Weights of a small transformer language model.
Training: a variant of SOAP for these matrices, 453M tokens, 3459 steps.
Each number is 500 + 40 x the weight over its row's rms, rounded and kept within 0 to 999. Layers, rows and columns count from 0. Numbers have three digits each. The size before them is the row's rms in percent of the matrix's.

# layer 11 MLP down (transposed), 1536x384, rms 0.13, rows 682-822, columns 240-287
099:510509474451566379485483591486519543534471489528428491504535446449489485404472549537536508513498529482435476431482465462461466518468482509499525
117:499567544538462507529487496490491485464474509442500492439446507548519452471476466488456584435515536460459446391482449464450518437510504552479514
104:547481479475539489607516563503525514498573439425523527481545519526472499501506483445442560446478566550428467501533418553542547552578484549447503
089:476516489546509497480406536561508447446486475495454452463449511540558510472461477517503568547484534553465474469564522492470466495512518553478471
110:437488515477514512510462562492497491483541559517494529509451534510523490537498499493528508425457476510511433468482451572480533569489520468539522
096:507480438420530458486518466530525443434495524542496514423358506499491537584522518442477469481493508445445509447494461556505580474468466506545482
098:526566525458523451487478510497535461516551496419438525473430461465527467527431470526500454551558508531453504495500507479449439431553519456499533
108:465458495454519473459431472497549522532520475525490598467440438571487532493469558487501472507490477532469498431492433513500553534496502491527442
097:522516537498566512465485493577616458515518494517539511548542523517506558533536458449455473497542482533486519544450516421482490487492425485482475
105:467524513519368608588535518547480516433461524533482522440477506521498512476499564501465437566522478511517510513469498538525626504462523478524459
097:511412541455493562488394510493522475508494508483491516524505471433532424459489550506460521482538517497498411514514522475542444488474498499456515
111:467475464467513460522545524597575569468474504522452474459448496548442518467496534494472467488502519596492479580528482504548420453569520516470458
107:458566464489500458543521565559466519511442461460490455509502483514469550546469473538520522511536496492485507460522491444459528522521471466476548
095:467538505424517466567466528456461535476539464518540468499530524543475458440463441490437515438485492567529500547486518453484496490523466471514449
105:547452594439493391537462473521543489515522490453459559473515536496536525499527504519483497441572485535447546482563480495515441508551491463549454
102:510435477476504508510458503525539504494561463530480498455468487505478573458500509508437473445543484505534492467470488454440575498505475512461512
090:540469558536506529513482501511534483554535500443465532465544497481539559529517520496544492547479522465507551445435560571481559575499521447492479
114:483479473500558451476495513506510445463482513515454484456506481538444523489508492522532492472543447521548515425526506590495431499452497441485504
095:506464555568521518402498519550525441439534475496530440449458513488473439500552563515503525514541504485456487525531519458498566536468558510517529
113:530513521447458548495501507515480442505528575422445515522516490479497539564507491509489553505507457492470433428429562474508519532589482448486461
096:512427473434528529552514517503464518497457479498483476456475506402477403497497448547457482529509538495523457463507539503534511503476495518498452
117:468482485496439470565525547520471559501499456521495428499449460528548491543439436523541483502455462544483466505482493507558564538473480479459558
109:476528584489511509514531458520520494469500476492495486449564511593461475445491531456483445538538461501443500523503463517486483585545525468412570
102:479528488530455514434506552543502497535485464483582543517483530479500453425468531466488495502526568425525515480432431564524532528480485474486582
115:449420485533501485517459495513542463382477511547576556517465451492510479496568496521552457485549542525447481505457469515434535550459489490522530
099:498480493493524446488530555572481516533532443508494503454460548486477441447485495536511504508429554509474524530576513477482462556473489476501470
094:457487592468488504604545482544537524487523467552550528439528545507515444472535472464484502485448483491512560557491509490512540421503578532503551
102:476494509435492473488493540505468516531443481486477464519487486503486495523510537535505515461542511481463438547473577458488390421525576469556500
099:492469545431453521491508541515515535524499441478511491462509523512507550453487483543491504487471507484423483512514531552529517492536429541426524
111:544517539440464537498496471535492527507434426519553521535464474516487493452521539454536518506468396454534530492487525481509532528455446591436552
101:538410526541489451555489552486508431514514509524492475514523487496481490497480529473456571485516480507513510485551512560506563500495505506560422
092:508443530486496544492508485494535517562542505488545490542419515524525513483517490532464503452547521538482527458565540533456523463497452469564525
091:524463428458513497497542452464465398488544431552517453525485497520507508488451465528424524491505537526590484543519479469547519567466449473510541
093:530496523544537493458470495474468505482449517524530431516530484520565525569527523473536528534474511431492469549575488533502511517529484541542504
102:481562500484469582492486482568558536487509489492490570457508464504483479535433497535540488595486491490485487588517471503547422527503549543468421
102:472533495509512510457451555479469431490531501552504533421483405486480449440470465463462438496426497508555412508529474562478416483470461456542510
100:495488474513511452494567489535595506498501474483464505439502522492537571484465492393506508502508561469501521501508474484495496529512527441517496
106:534482497505477499510529518457568490446460524644472473539486477517501488449547528432498579465554490431523556514508535506470486506486568364512535
099:497489502423511537482478569480489521512482432557480477528486486455500511534463497612452460548477501559470444513522411443536544414492459534496545
107:506443492522423500521526547489512497550449480485522487487498485434464453496556509509451579469447569530509488541512531481479560472529471433446558
102:527547380466450588510533525519399466538416518487484481476484425514533466522462464528493476491514488538491483561443480446433516521485557429518488
098:436470477484464533418487454507495487499471460524547530570447555473476491492480509534494478499489390493511485438527511470473526568470486502501531
104:446591559531410457484506527540484442427485485448443517480472522545486499438502425472458502535531505493470523444389507508554427478478448511490506
104:509424462509412442464477566506473462552587534555519455536527478531447508467544451516511536506481509509544508480494492492543484467444469513504467
101:584441456480484521451402509485533488473444478428485512424465510553502525438483538515419521440553487431496522493516448517438492487529421496463499
105:456467510497488482495535439504528529489525488476476492500461522454440567432541523551451515516452486488556506456564436515436448444506516507477537
101:531488489462553499542534505575469496454456462538495444449505487467447510491542404511420481542476555449551525529518498506393545486535476512527485
104:505455479503504464549405487515507423452503495481481459501533479485498535539421514514464510604509478418495441487486518468467497556565490450497491
100:458536502510505488502468540496556483529495497499505486403496491421533473556477479496472487485471466525486428517436496440530567557525447502470491
099:441499550514497497542480445570525462438599584454496457469441561521526587509450473491514452523453455433517451481469496502501566457516540460515499
100:521512424476469522555501540514522522507500512477477501507448504532519513570525463489528459493489574509459503514464481546505456540435516414537521
103:414447485499578416553482435526509485464503581518474465513529495494527523455490497495474439567598514490535582530501452462485457488490459528505399
097:476563409483523482459496477471531407473526449473540541495510503508511500492479529470563515453526543472463422468553446413482519564478517540506502
086:486511500510452488509529571495547534497417530520562518514502495559484522497501489495477455569567527535535566491508502525558567503483501521490458
102:492513485584521474529537509522424388508478490406552482602552503481511530500509466473551565517505523493484548524440556544450540442518506511496499
109:533382548502513515476516515495548476536518498502513535528501480512558563519458556422497510595479471438498436504524500462512532520579511508537430
103:506429524539475559482421503539490561506408432545537484537456583452434487499444571470572484492503552519502553474465475493493504514495416497514513
100:496456524524468552512538509519486467470557458518414512505511449478442472478516547503521441490526492449515552468433495493425434555524522483450411
086:525497524533491506534469477465476574494568516490563481574471567552500486518500455550468499491565509597518522585520488508465496477519492488548589
108:473493545520515503465528582472447524550453483508576524520486506499467489447439564511427468516547533515550485570493530508522473561464486480518563
095:373569440529486553468550496552543477464532481597594458459516477485575506561491483481519517526472521555490500458522569508522484512504501460458476
099:437481555467537531510476562533444505433441452412503482512539547566459487493517539472491531533519466381463525533496462538548520493518467386517461
095:483500508539503484494456462485502514504516458503577499548506444466505500519394461464480558463438437554477582456536522514473479442547521533521556
102:499487514499551510460519432548515485507550521511476513470534504465474609521529536464534447555535513500535534527416470462528532438433555401474496
094:526483586489513435509565512531452588441458465581482519491550434502576421429490505488526439531539518483486499551512508483511467500462514533514524
085:369552518430475486503545509485529560488460539625512481536508475473524479486506462486527504585436492434540464551511458574480570524478564487500601
090:558508498531492465390478495498557584486434499482525491420477406544502542486512454533420463505588492503492545417467471476506504496539527533536456
104:550516500515470508551496428519487507549485427489509596555480522537522477432496557513428508502508529460434451512476518519527471451538539479451461
095:471418520561520479487494496551548421481427503455497513501506490599530517473502525486398571506488503497509537425485519495521451446590457479513478
103:490480509493449553480452510472502586442510519507525475525490532521525463442570480518546445525486540460465474477407521488459475477459474530501487
090:445496482532512517526539497509498491587471462499527514502423505519485522519505488549523498479496473493491555451534501462565535510520477596501480
104:447452480562532464387475543542543431534555448592532438463573543475520538554567542523496470533498505505516549497551448479495469541465489419553460
105:501514530518457511494545540494550463494550462517539494499460502524521545508543545497527500421504545488508541509476441406521468461593443424480495
101:474504520481556557511472579500547490513543502496493479386513553491471526495477531482485543502489527469530547544600548543458544506485429465460576
085:478506449547490490597469437532510450550453485507490501520482507436453541473518466533528523547462564461486499513513441509558460457513488460499468
107:481567486527521489535504505479511559517493562440505466444487503467490498471478444443517486516497539501545567550467452512482525537455482499492480
090:491431508542484502474484460470574410458532541510495493542466554535553483516470458424531515536556552481473518513517486504478542467489445517454584
091:508557568526520416543506578536515489514458482556487481490456569500503500512463479460530429528480505530487435567452526490532526519540531505516483
082:527527473475481483498463558524491526508464475543515498462496519497580454476486545549544484509458495434554436553464553532497516539502498483436448
095:453556467493464527394558493476452484466503525518559529494458496508586492484489544506435468461550544499469475527564572453413524534538446427449562
099:532481412541474496507430545513478516459489498561463479533525545510494534457484533441531471549584498488466492561489491504508434474508475558512517
092:443480493453459515462441486462439442562482507502464513518501529475498440566458533497511539412517445572533476530522458541452498457447532481608502
090:510527465527574498516525510528520440511497456510455489462475518526500513532492530540455519492518511576475523538502460570483566555540469528416422
106:517560547469493478492474461497509486519505495506559492532525532463467514543526510516448529451496472419512506447518485468460535439450537495520493
097:474515470440580520479522460543442425552553499467513489473550456528448488445408538475515429482424482497524526537519450486432511466486503516515507
086:504455458451490421439502578467540505501515598494525513511452517485466481469504503529536503531531527546448431561496556544506505524438499480502522
106:495542527452482513445516569470513490481527524473562507555521451491447459529489462577440521553481502502482585528491502471521497481479493468558489
112:528525494537507497442470447535480424453571511450461517478582465503449461436523473476442438450487484469509462488409464451481461549493511454546501
093:506422516499530520473457506471462469468460450512489479499465494436476505455557569569486493450510464495540496460522547446484544488497463541525438
089:510468556502540432464397522441541541540456472511525462468573521552509516450494481478515533554567519474486479466523513436495526489506449500494513
106:531447518395497546408521566491566471481483472499491510550499502521459520502499400487556569534568454483457504388543437435505497492571486483510505
111:476490502456487561521499616530535474494500539500567499479512565537572485465507511501496491461495467471473386574504539475515468505495516551565466
093:546559551554513480497534525477502464475489457525586509489495529558548482492539455550546469499497525483552476456485410476504531445558472452499513
105:550454504523523486496469483553489422517488545465475494496553496470475505475512488472543471524471514534522560532498535440498496577485539437513478
090:505514502505515563482495466526518504520440464491531410478445534526552557516493536467493529456482465501524491497530496485542502499541490533543520
107:478540459477495413518538492513475475499486551496481497518539575539483502392480488480475516506446524546509487408487491493479502475496521559453532
106:461468496480440492546417473537520525489437518522550505518521502470499524510489494422526533440478523508460492544517539580465488474548437512504448
110:481497490491440516478492557492542517417452505471567536469566445511567480455481537505530569489499431538493535473505514509583637471556491522494614
098:517512494540585478426525550507518470501491461544521519460506493454538462471510440489552435485494450559463482470452485510468513457438477568524512
107:475530466518514474542482532510526520549529453485541547460486515533474481506533456500501547542503456447484474427419484448488511503478532485469557
096:536569512527539501444492526474527501464444460458543499478458452542499541411533469497487517561462428504477460461463411528556512441569447478473471
098:545509533525513496462523530479458530502519496492494577429494493570466391484530533505535512488470505480415523507478554517525553495437458448493499
101:538550505513518540415482528503591541528603553524449592478496491465507507482491492442487501418511482447459492462552491486505544455541522479552539
082:479460524512544566500485500482522533472466472484527506527565522489510516470553495530530501462519501536552504504538479417497501539522533456470458
096:518488476483471505416633474520486540537515477484501533487497416535537535572470485510526457420481470423457507453529532528407551504488572463503501
098:559476475511528455437463506554551571526506509542511557489487503472479567513577478441487505434559467505541544504549489437500505503509430468492541
090:457396523479564491487549502556520436537514488564447474473505461557528523512483546499571532447535503539430436430465493510487485552553451499488521
088:437498504472482499513494489491524473493486482487574491499483506426496525530471530469447437484497477467488444485485457462532507447557514516526516
098:490485490483448498479469488486483490488484476535511533509439489517538481445568523537456461525494490519507503463501524489494491504579525454546488
109:459472469542486508558502514442539513460551468504495462516414533557515494552469435529489503475476550492553518535490537477473572560592534554468471
102:505485447488525466515528448545486506491429502503490476574415515508497476521542538479531500526460433511534536511563452519514508450457510418429508
093:451496462474506422438535461460479469500534533477511552427489513571472505459547526547536514520487522545474463436517459488428524455530533527573556
104:489555505477504525491513596553545458458458435433451528487554570532502486455431497508511560456447521489493526543560452433509494530480475511479542
098:459521482505492435495420516465491503461511455455451497438523437484542476534520493445523535510472520535464550505500502420435452575493517445524546
107:524474502469582544567501498526430456523448444455463506553502541536502514477475461496506495446529452467454521445503524541447500508514380519508507
096:471498539494519556490483484552509543586444447515501477519489507400482510408474557514494498449414500452464493509524548529500521514498519463488495
105:488454483440499498474467478496501490501485539498506524464530502473560492447479473457516523437485519513484433448540502500511536435479454454448460
101:458488520498502429418467485496521525487518514531473485604517458512560470443543503501419537565461541438479474479474472520519545507509470496527511
105:457466524481498505441473464444448470434429573516456434532520509548474451455396464507541520584506516467512503531522501489462584448506476456439519
096:494531517500495556442519550514421469480474449528425453467500554489505493501506463469513492511460499501493561518579472537568505504535548551506498
109:569520470473524489444554510450471545542482514500547552505527475510520498471461467503491435577560461485506435416448483561486483572553508434531524
103:526506476499495447504449474551432457497473460468528567503534544498512461482495486493512490499469496469473497473534493484532559508401445474497504
109:591424467514552468446508437479548506539533429475505528493565541508532487456574515534492462526528539462544464481408528504397482521617548446454487
095:543525458462554492480462515575462512485408494543579536468515504488530479426514467571526415479573482489456576541538453464576454551496481517504457
084:466452419497561556386485445551523525528463443458473473498525419479475512450459469446551533474507499479497519506462439564542527528501531461505444
105:508538583506462487510568516513527465481480504530443488532450468526498545524486496563484541440504492529576508535537570468528453440507517434463436
088:461517457512546472451459466492559478436501446466536587501498471513532529433526552551495508530499515460435538494453464472489493468507465511500521
099:515495472536482524509522484455563478497546503496442562552448498443505497483524389479513455566450490473573503548515512568526556567522494479429448
099:491574564507515484514546546500493565515497486540500478488532496456499498496529483570495483554429453476509530459501540523498592510477523514494445
100:464533502472464469493489475486493500514533473489549474530502509509466506541455455553534536489450565521441521507455480541471505501482466491433524
098:491503476464538520543453552487554483411500476537448504481505535501453511460491542507485534480453499542484377551533462435524419560534549496514451
108:450496541455517506475552526467578522472592441531457434492521507499510474452465452508463489561531513418545428498437520475523540499482500539452476
112:424498543509430543508501612468527496520538604503506618551434481500521517548478539500486525427507411457571422553541457502500518503473508527537523
088:521512507519465528472428497518463533532501537450479476507469553477456579550476469531473546508484433508554490477512486576518412548524489479589491
104:478476492464422497525474529594514456494477440516490513505451557562527533519498505554527514545470493517539499542487469455542579475501541459474414
109:458520514520498456488472504481473470519417506491438504492437441469474456467456443516473492538497493480476452506523553522482535455485507539475507
100:520442509523492597497489545538470482499454464472456513531502528505512413496485494483456480499437451491557463539520480530541428469507450427410469
094:484501491522588486449458460507466473503505460470482443440516468468464455444516549480457486465489477458480452522548432453462530493518549561515550
084:494494481530457424481523429575555428493444539456503471544491477474485525450487551518533575503470483483507543486505466493490516525530468470502450
108:503395557528545490491512460467484489501425518582491458554544563531543522518533531498532492458506509515492571445458485504513473515456514502476478
099:495525510509522465495540507538530516426485526530528538554496496568501481525492489506491423499448422523518529550474522448477456479495450497518531
# layer 11 MLP up, 1536x384, rms 0.131, rows 683-823, columns 240-287
109:467489416487554496641535520498517529534524495447520502519485498524395475471457507543501536505496464456548495506505474510506526584499560594483472
108:533490524479497549531504527502506445512542540536502473532516454497496519497484501474527497459460509541478539509539490425451447533473587601498562
090:520507511520498481570582580529519452534545536543543505524509442512507588507477520571497453551552476553483573557484520493460464574494500542428462
109:455444419443437493523496423438543547514512510457514535508506445520441436450529507495465572517497519423530496465501463535531483552447531455462458
101:465489483490503538491491465420488511431495467564513504502514578503522470578482512471414534487500545397518528463473538521547482483492475509417499
094:425489513483493527520497494509525450533476560417576622526510481495582558419507450477433522471525505529514526595444555471452567453535547468494492
102:533560507453487447481508474449472463481523473461551542486521495539515526549492510453403425533512468538540484521522528521545494553477557489497463
097:510485494503479571487608525501497540488538485531516546460566528519432514505496507501538543481565500467534515453506427518530550426469529530475544
096:483477476523561563530515582465577513554495509413460493542540477500547550530468538531481472530496487484575495466468547485485508461553465619466545
093:483533473485491496512428542509491552455522575522488505480506506475481521533559494484510480472473558479520487428458471510452464487515463542470538
105:482476461475497540529437513570467517474511458516473493498440499546500485481518463501479539419516464594468505496455543542470540442500468503507459
117:452545408444478423499517483469497439547510500465467535549517476511520475481486501535464497481557506463534506507468481461527567492539494554536528
095:583529504453502491517501487494477470564454525489550510531483437546500504537455449505529481545533470537436471554485499566446495513454488545401526
105:475459436479417469413588493546487596480523504530463472468539530506548498487483562546494535513520542470526454472562498491475492555519524543498455
097:589545482452498564509437537574525476420452474505482458474562524543451389492481504486473457500477430431527535525520522494507526545475498527409481
092:487524539488550480482530488534492545614476479490506535521600508457426499504483502488469502525563525518466457446485514524483509504547444466546420
104:485506388513479560481565498455483570477465520567536497478534474520497429484453503482489522481508493452486506497464483552536498457477480463475450
094:499474454512440529430466449470502502474476470461492524539469531519534370498436430528497444470443536546539488507457429504511550446581460501531478
106:502514587501502471510561471542431473454490453506498488437579484514513513496490449400455539507517474537521517483553494527510564480502554494562459
099:408564494514551468511477528476530456486482530496552451509542472457503443555449513547509460444536570509513479522485505522531469545452518480508554
114:525487476456485496504526476481537446435445471495530530470429477493460510520455479532517456452491480577489509510557427495541467545580538420452500
111:442510465488557468572474440609501568424520527487522502536512462517405473514485487437477502488479545469506483507523488468439478488537539428475472
102:602522489526505481495456517473583510461461489439491540502551511509487434488511549574467498487521531509545477518534453502503439539438426611416493
106:492509610463536444478466504472510539497493514473424473522571478532467512455515402469516497500500554537485513467493430470463465518521438529450444
102:507447528468504494476423484490402597495560508612521468490469501457537489544442495421502487527566576453513481476542534549531521488496435458503523
102:447511412481459474491517508517458574515501469527557477511491486467453420473505520442514577487571488506493498482513465501546409532525483520528463
107:522473498541469450507531435517549457441549430505544535448549533488534543572509455474503482482507460502540461456545528515494491523531460466457550
094:513505493473440474550521569512517521523471413475468508489559501441523523549509529507528532433533496432496489504475473455434453479533478560431518
110:531494461484457512511474539494535430501525452491450516461506431439496471510434519527556514432458565514512507497490519563567535581497528513445539
100:512475514503439456478479493488523488508519467500468478398489418422543485486551574448524533520488476532531519521399491508533530481454506491479505
093:423574488476499511500502469536478465558561541469382463546416459531474493556507558570517452566509383496544477593564486489527489513577480512517527
098:484584532493500512444507544476512520461550488490527477502509531511500400489562436469554540523462495510518434542532629487443517438562488487554520
100:545437539487510468484483484515426504501490528531438519490475538516489533531479495487409510449581482526490450519424520518484447482557565499539531
100:482508517487507488510510490532495517528456541453498462443429431360552509470459464505420551501439487459450464546554440565533467520483492452464505
103:487528466509543461485486474546469496519515463518472416469513418535534529465458435502554481543476431536555480566483522554450511557497533467528548
097:423575513431513523536482545487521502497494440531493489467544509420501491462406532532468514477512515399469486506542519469478572485521453481492457
097:583599566482462458511483485525520522455577492510456469523490435569499508463523568516478446511501535427511463447421496500424514433515520575478530
098:511526521428438513478504508478464478479436474482467419484427530446463487511552515465528514395522546496506570469529478490511509481526509466469551
100:511509465524539451578475484503463445474552459451550513487456509553464544523482375549453552463447518515534489560480513571534504528464511584522559
100:502430503528526499491464431565503479512443555495493497440531530509504488564539418401489443528541450495535509457520467503474505445542479489493526
102:521510519480468514486523523451486476461422517559456501493545499536533538546487441522573435514515502481497496551439487496506510463515542526451409
100:462528541559465578441484551523513522488513493473480471466533416476494524494534510460479463518473457479484491494433414530545507464519502484484450
104:467501517519458511453463498480473448559567549556510467454480548524487476497522462468388463470506489461494441455461544464542465609525523490418503
100:449534524424540455481581462480497501506555504451475481508527469502456566538535484531498541517527504480504535530569536533422558541515468528505525
103:507494501494466531536494507524464518552431508482510523505534449538471462478438482540501421575518502495545479551505500546438522478457539560541390
095:536542492487515529486552469542523408474566538430457467546576427481505575470528511456561530510468542593461533543528523546421507428504464513515512
103:436457499479521567458435505540524436584413499500459468456483491491513484555452520478444553518519557522536488482506507499566530528509487489524546
099:432558485522484536528505540461471460475457462488465485422545483421476443462378516461480468507508550494526508434523517560546505517540432558423498
098:442502537517504454497557596517515485499537452513563491474493517501454465439510511482535463470517473479454550548533417509505491511437528560482565
103:500495480529502478571459544484476492559536554479493470565536527458530472504492497534556464514527517519494507489516477509539582520591437511466560
104:526459516543506475488442537534499509554477527519542526467503518516477457506499524520497482504472534586436469509466435532471529546530556514527480
097:444517483555474446481486536573468500387471523510502571504586462469555482474496445532533471454492575530497507443483584461487497470502433525537524
090:515441446520529502479516450439482465436554531500551436476573522467460516537523518565502485479464469531440543465504375495547434505508475473522499
103:424481444504445461534561419502492484553571548535518438473479526553511543526500470563529473458504463446509538528559481483500487463570465555470572
107:446537434494496506503519493531465448460539527561493464503464486440565525505466416524608451525453504488502502493530483498427539536499543485522492
102:491533477524430545484498447546503563516449549510545440443458524521553442463512457518510539442463495545507487531551482515521435507479533490545446
103:525615596447502501441484455540473542547454490567530464485465527439411484505489505544514500553542561469570501499521488514517592460482538569561513
093:419598455500440499531528514539540451502518541490497465538517568566531454470457468494515433451484482478516475483504495473604531483548493476501572
105:456466509528543485509452504515495470467498491465557528436498474511454491463487485540494467481563501430482512465458522525445539558485489492513455
103:535554461470473425535411481515542528451508480505459499477525497493455498465416529463498497491441516522577481488517581484482566508551501429512568
103:542560489431470484495450507499466514454499493448535496456576493518516577515485519481488535425525421483469486486512475547486444562502526509529449
102:560492551522445486513483539519502524490535486508440486488496463505454465472492475482507566503505511516493488465449527481525426446475495462491471
100:494512492537420513499529488531448488423442508521491469524409464505480479538509497471531458450559511456404496508476513565480503507498521499467527
092:480456495507475508473526524521492563485506498476469488447583506475416561489479526544484537447522502483529567494470475471527451500507508563467540
091:527430459487522467512485494482444462532529467467557444515527494530502521443473516521543505468502430579470549393571474453513449503526556472543488
097:481558497507489453486545532501506458412437507542496503547529498498425443530489498492450474542443530481445470491555448458531447437455464532492478
099:488507518561521521513487580557440387531495526510539523497490472436575505542471511410527517470444450497564518495563518525481504536447546505561531
098:502466517499524525518518494510487487498457509491543506507496514466559484446461499500463431458426507512459484500515496500504497459478495478463493
095:504499476563481461567530479462509504539482482551544487511489496485503571524522559515499486500565481443522480528589436505485488526603499483457540
094:470448493515517548484507503568533548509530479492532456582483487524494468582485433472496477477495473486580503532536466472553579436501509486486502
095:516450522541498545440470489483481440490515524503554491522478496518499515499409473538387530517500518506551497501452466549407526458575527518480528
101:436477549538594501506581463479527520523540436558466477479445586450494478495488502463422482519576452541512551506472490512519418477515520461547523
105:521501523488490583418474433489505504586537533466474493519444558489430515482495434441594514546525524444543519461522461490477499453502515545548481
099:582485420494468478448500495565468394508518509478491467472485411509524398538507464500438516481482511492533457475495468475401476493504478442584552
103:523536504511451564547540488468512485525513567547473495508545520535465461553497487490473503472475500494523470465473454484434469485466485506490502
097:560394431477483428485481463463488462508521504481522518448483479450494491384518517484513440538527449550579446526457409472547510478540546509534566
098:427494489441515531502559479519515456462512536432421531507618461518440570496461474463508500526533474465466489462497492492496457534462486472449500
090:503481499478470519506449460459531560490548466470486434453461532487517462504499495564510477512511556434515445610480540516529475486426484505470414
102:497412470515535499547513447463499484586482517457560472502566504515571496523449451556511565534555527497474416553531552477487491444497558504469488
096:503477498506518507541477535529480472486516479552529507519571477513471475553542567495551549438556551557462480460490523473483516547529482475470533
096:440486523426504456503496503484490559524436587600512458486506522436423504487537437492520548454516574468579489461459559535493562517473510435483440
091:550476472534522513550485404411512476546481497473447513524543475550506482594480501528528517483541536490573600433585511437521482548433517483536541
104:493486506473559428455602512493527545502554571455489581481537514546486487511491486473532455535506579474453501402520469578529522460488542529544532
098:511526501479463443466419463465511522451523531555450508458521498484527500413527505400463531578497475568474520498567518477541504425525469508451453
089:541450482490463540474472453499421453545503530462454497462471510573504456500566520493506461473575521547499420525502498535476531496465510468459484
102:507512485582464495516561520528498507512429510521491444496487625502523561534524489426572551534564593538574458443511569516466461559578504534570535
106:536532490528417541520504522517458518474578538497473465511576508479523562468455509536418534483521519458516562517510479486513491542479465520491489
097:466479504529549514458506487524426483526518465534467487447507511499471499480527433482445525541496543525501512520519520525501478458425558524509523
088:486533475475503554502499416512540558436543500490513531472467469502545497569491468514534455448466527497582531526504480452422461530543427467541469
104:488526508438473508483459466510524501539462526516494596431472549511444524534480507487545466479491450463513529472531490437543512543473492583461530
110:448480469541584496437468528526502467545522583512451527509476492501492539495460540507466464535436426506526471437529495524469508576441492569546497
095:497530488446528525524473441483516509504528503420521520469564525481479514442451532531439462520477459474471465479521456559546471491506469481513503
104:506549530508495517484499491442482429545523529505460530443548499499508492507496509538552513467444578495537451460550456504487434554508494470551490
092:559497513483500514521512492480421547449553466450504517495533521543514531494506498521523446474546453463493438510516453475445538398459531525474543
102:474552533491445440521436465520505561488543476449509467490499534590446488522437515503545536535514437524552508468479497523442419522564519543495578
098:504511483489451492526528493533429504464491490501481465419566493487480506500506513423446506504495491531518553508593536498488523485501518454608448
103:557449500524513475525465589492452649496423472455447444576486519460548408510505409580500464508492550463491471507473443492525482504507538501503555
099:549488541546543528519457513470523459510508540516555484561560535441532470543549472530516513484534505464420534479546475545473478490482508534550532
107:461563453513530481489564529455489543466494463542491441491511546518494517547482470415561463537448498493557533465569470484462472505532608495520469
101:512535504473526472490465539467530451443481488466426507531572479535568462443502507553442565527523517475510448477565474497517521473528506477489595
096:565507399552421521450533470485490591501468449505483518514515527630468466506492463494537502501451496538470589495534508537563472478518525466448496
100:513508489471506496457544521484444486600483467538455515453492477523408448491532512560441474492507497536465411487551535508474542616491537510464469
087:476457495556501562511466466502550460450500498491488528507487544488515569439451523494572504504566533480541568490522435535503539488538454452535498
099:525489449469468503567463527524516480511471501460491541501473392438498573459571469550507507459510543532481490458507487518393489560463451497475493
105:508493452527476545545555494448482509508544536502465562478473536541540546519568476552524524508467593556479580479598510518463521542460472498515474
095:502481542522598475493549484507485508465579489516536491565517454510453472499478526454547425459597526491456472536440518495548519488472520466415500
095:553485490500469441481460528470514490459516503533511451443495501458462484433478497435521502517572520488494539422525503473484473478477504533472469
097:492497547461496477411478466504435482511464504472452479572526443479487482555444481456479498588470558497449521489534497471455504461495411479485490
097:499537511501536543449519529583485501533486463531485503486535515475573535472520492530478519476436483543469510426542528499490491578498527492516529
101:524527562504525483556538507509535504506512577552485538510479471470519478508491492484501455447480547601507467555499576461537475423541501549466461
103:482517511501452547486497506474521505531571465518447492504485504489506463489496495622464476494463447472502522460543474467507467514563522515534508
104:504544454493491454553554478491499501467479464559495487482558520458511478438527462492551423446494526489484578544427553444519465528479510485438461
099:485529507448436510496501533564497444482543501451436483486455447456473455472436468463493502530478530512608441555539480542565526500422451542452486
099:445483512548458479480536460451526542532545429472577504598513634512501467476482525455479519445497490520525492567630550445534532400482513486546569
094:497459522535435553508491517502533432539460492485554441479484544461494438559509478511466436533509532504551542514413452567514468464489535487409557
100:496542477459522417556492504517458496468518486487490529567500531498520483558408533485500491524482495566451511555473532520465525561525454491540483
102:493490499461470515514548501459496503547525455469498454451569401480539518504498499547557543520454478512495525581520433477537520497386560383488440
107:469511537483497400582455416512498449522479555551490413473523503518508494524508502503462560414490482531538441541504468498455555541524424457525449
101:504441461452461462504603535498470521530527549461478573513572414451424491486425536515509477426470417566444572420493429509519459460533492512457493
104:480524537519530513454430503499490461517495496475444472433539558498494537456455463481496448521548494570529491415472471483574500481443485512481497
103:485554515469466514541450445454497477477448463515459563451539472420462472544529482532468408575418496475489561513495506561505475450492499416561465
099:491529529500496476512447461513557521505526531460549482494517476475512490453532494516496579547556487483468427508493479537494463488504406517501517
094:491473555464489551444514531509500504463411514517484512520462562460542483485595472533448437461530514493472525488433518446490480561470495514516552
089:578424444456474489523516570505525436538471491492518551532530451517567492454509473541471475546559552493476498474526506513459487465491498479531521
101:437501434469517538463467547510438532470469433429563490487552563492499565517488487448519506534465460517472496611503481462519476527454508509444461
093:483565564515484511439505510511513468528506478488512548529464538478474449520451581506504552456475557501472564521466473498517500464469433496506567
103:487516527475490519512497565443549499506544491464462539472515572574509424515486550425512489508517485542564471495544508485478501493481524505502549
099:553509515535467537528489488461474463528494512526454515493535438460442442454470528525513415551452529428560538508459456479538520521539569482530501
095:533465516458470515526456468522507547517553458467473481457500395421469501512496505503521504522533407478491488447527537573398515498581535509510496
097:544564480467505496516420505450505442526503489554552500455514520495456491580548451532493530452429469524488491408485470523589472539456529534489551
097:516507472474557460499482513496541405525522475567525457535441558536567511525490545469568413514537579601629468479541489491486477508511504479467491
108:498485453516531477520509516496550457455453528508460489521544560569511514498515517493478452460480458474532437483470523516530479471538488504545494
096:549482463498485521490485476416526493505461411578521540424518456539547524461416534507514410464475470510557512584481535443510521526554487511506509
100:487553424449533478518502477457519543477524512492522401559558544502561427528553567479503474482475391485513460519533456505464459567551504548534504
101:514542541487424471491458439464551495518476441462463471469481471465450513448552439491550513474496416487519490548489569542506464487461549559502451
092:511477455446497516496531502483458445494512476499546419493485483540504437524496552557480439486506526433476522527553510461525493453544471471458527
097:487561529543472524446450494452467539551526444509507486492506490587536499561473523511561518522522506571424480439439502548434528525489449513461467
086:555511519523525502477546512470425494562488496525528475573457459503543444539534525469487494480507461492526426564453463528449459552606518506460548
102:522447493443581494484537506498474478511475542537508580516546462519481636584522432493494534522468516396516482494509509473462455531554471463497518
095:450551496451446468512503550543433496490495507497563478454537520496538519462531476470477560468517579521508475559472507540529455468536500559529506
103:571477505489485571526511522429507547545488542518568539507540432429508472481518532462522407584519509502530487529478536520508521554456475580426536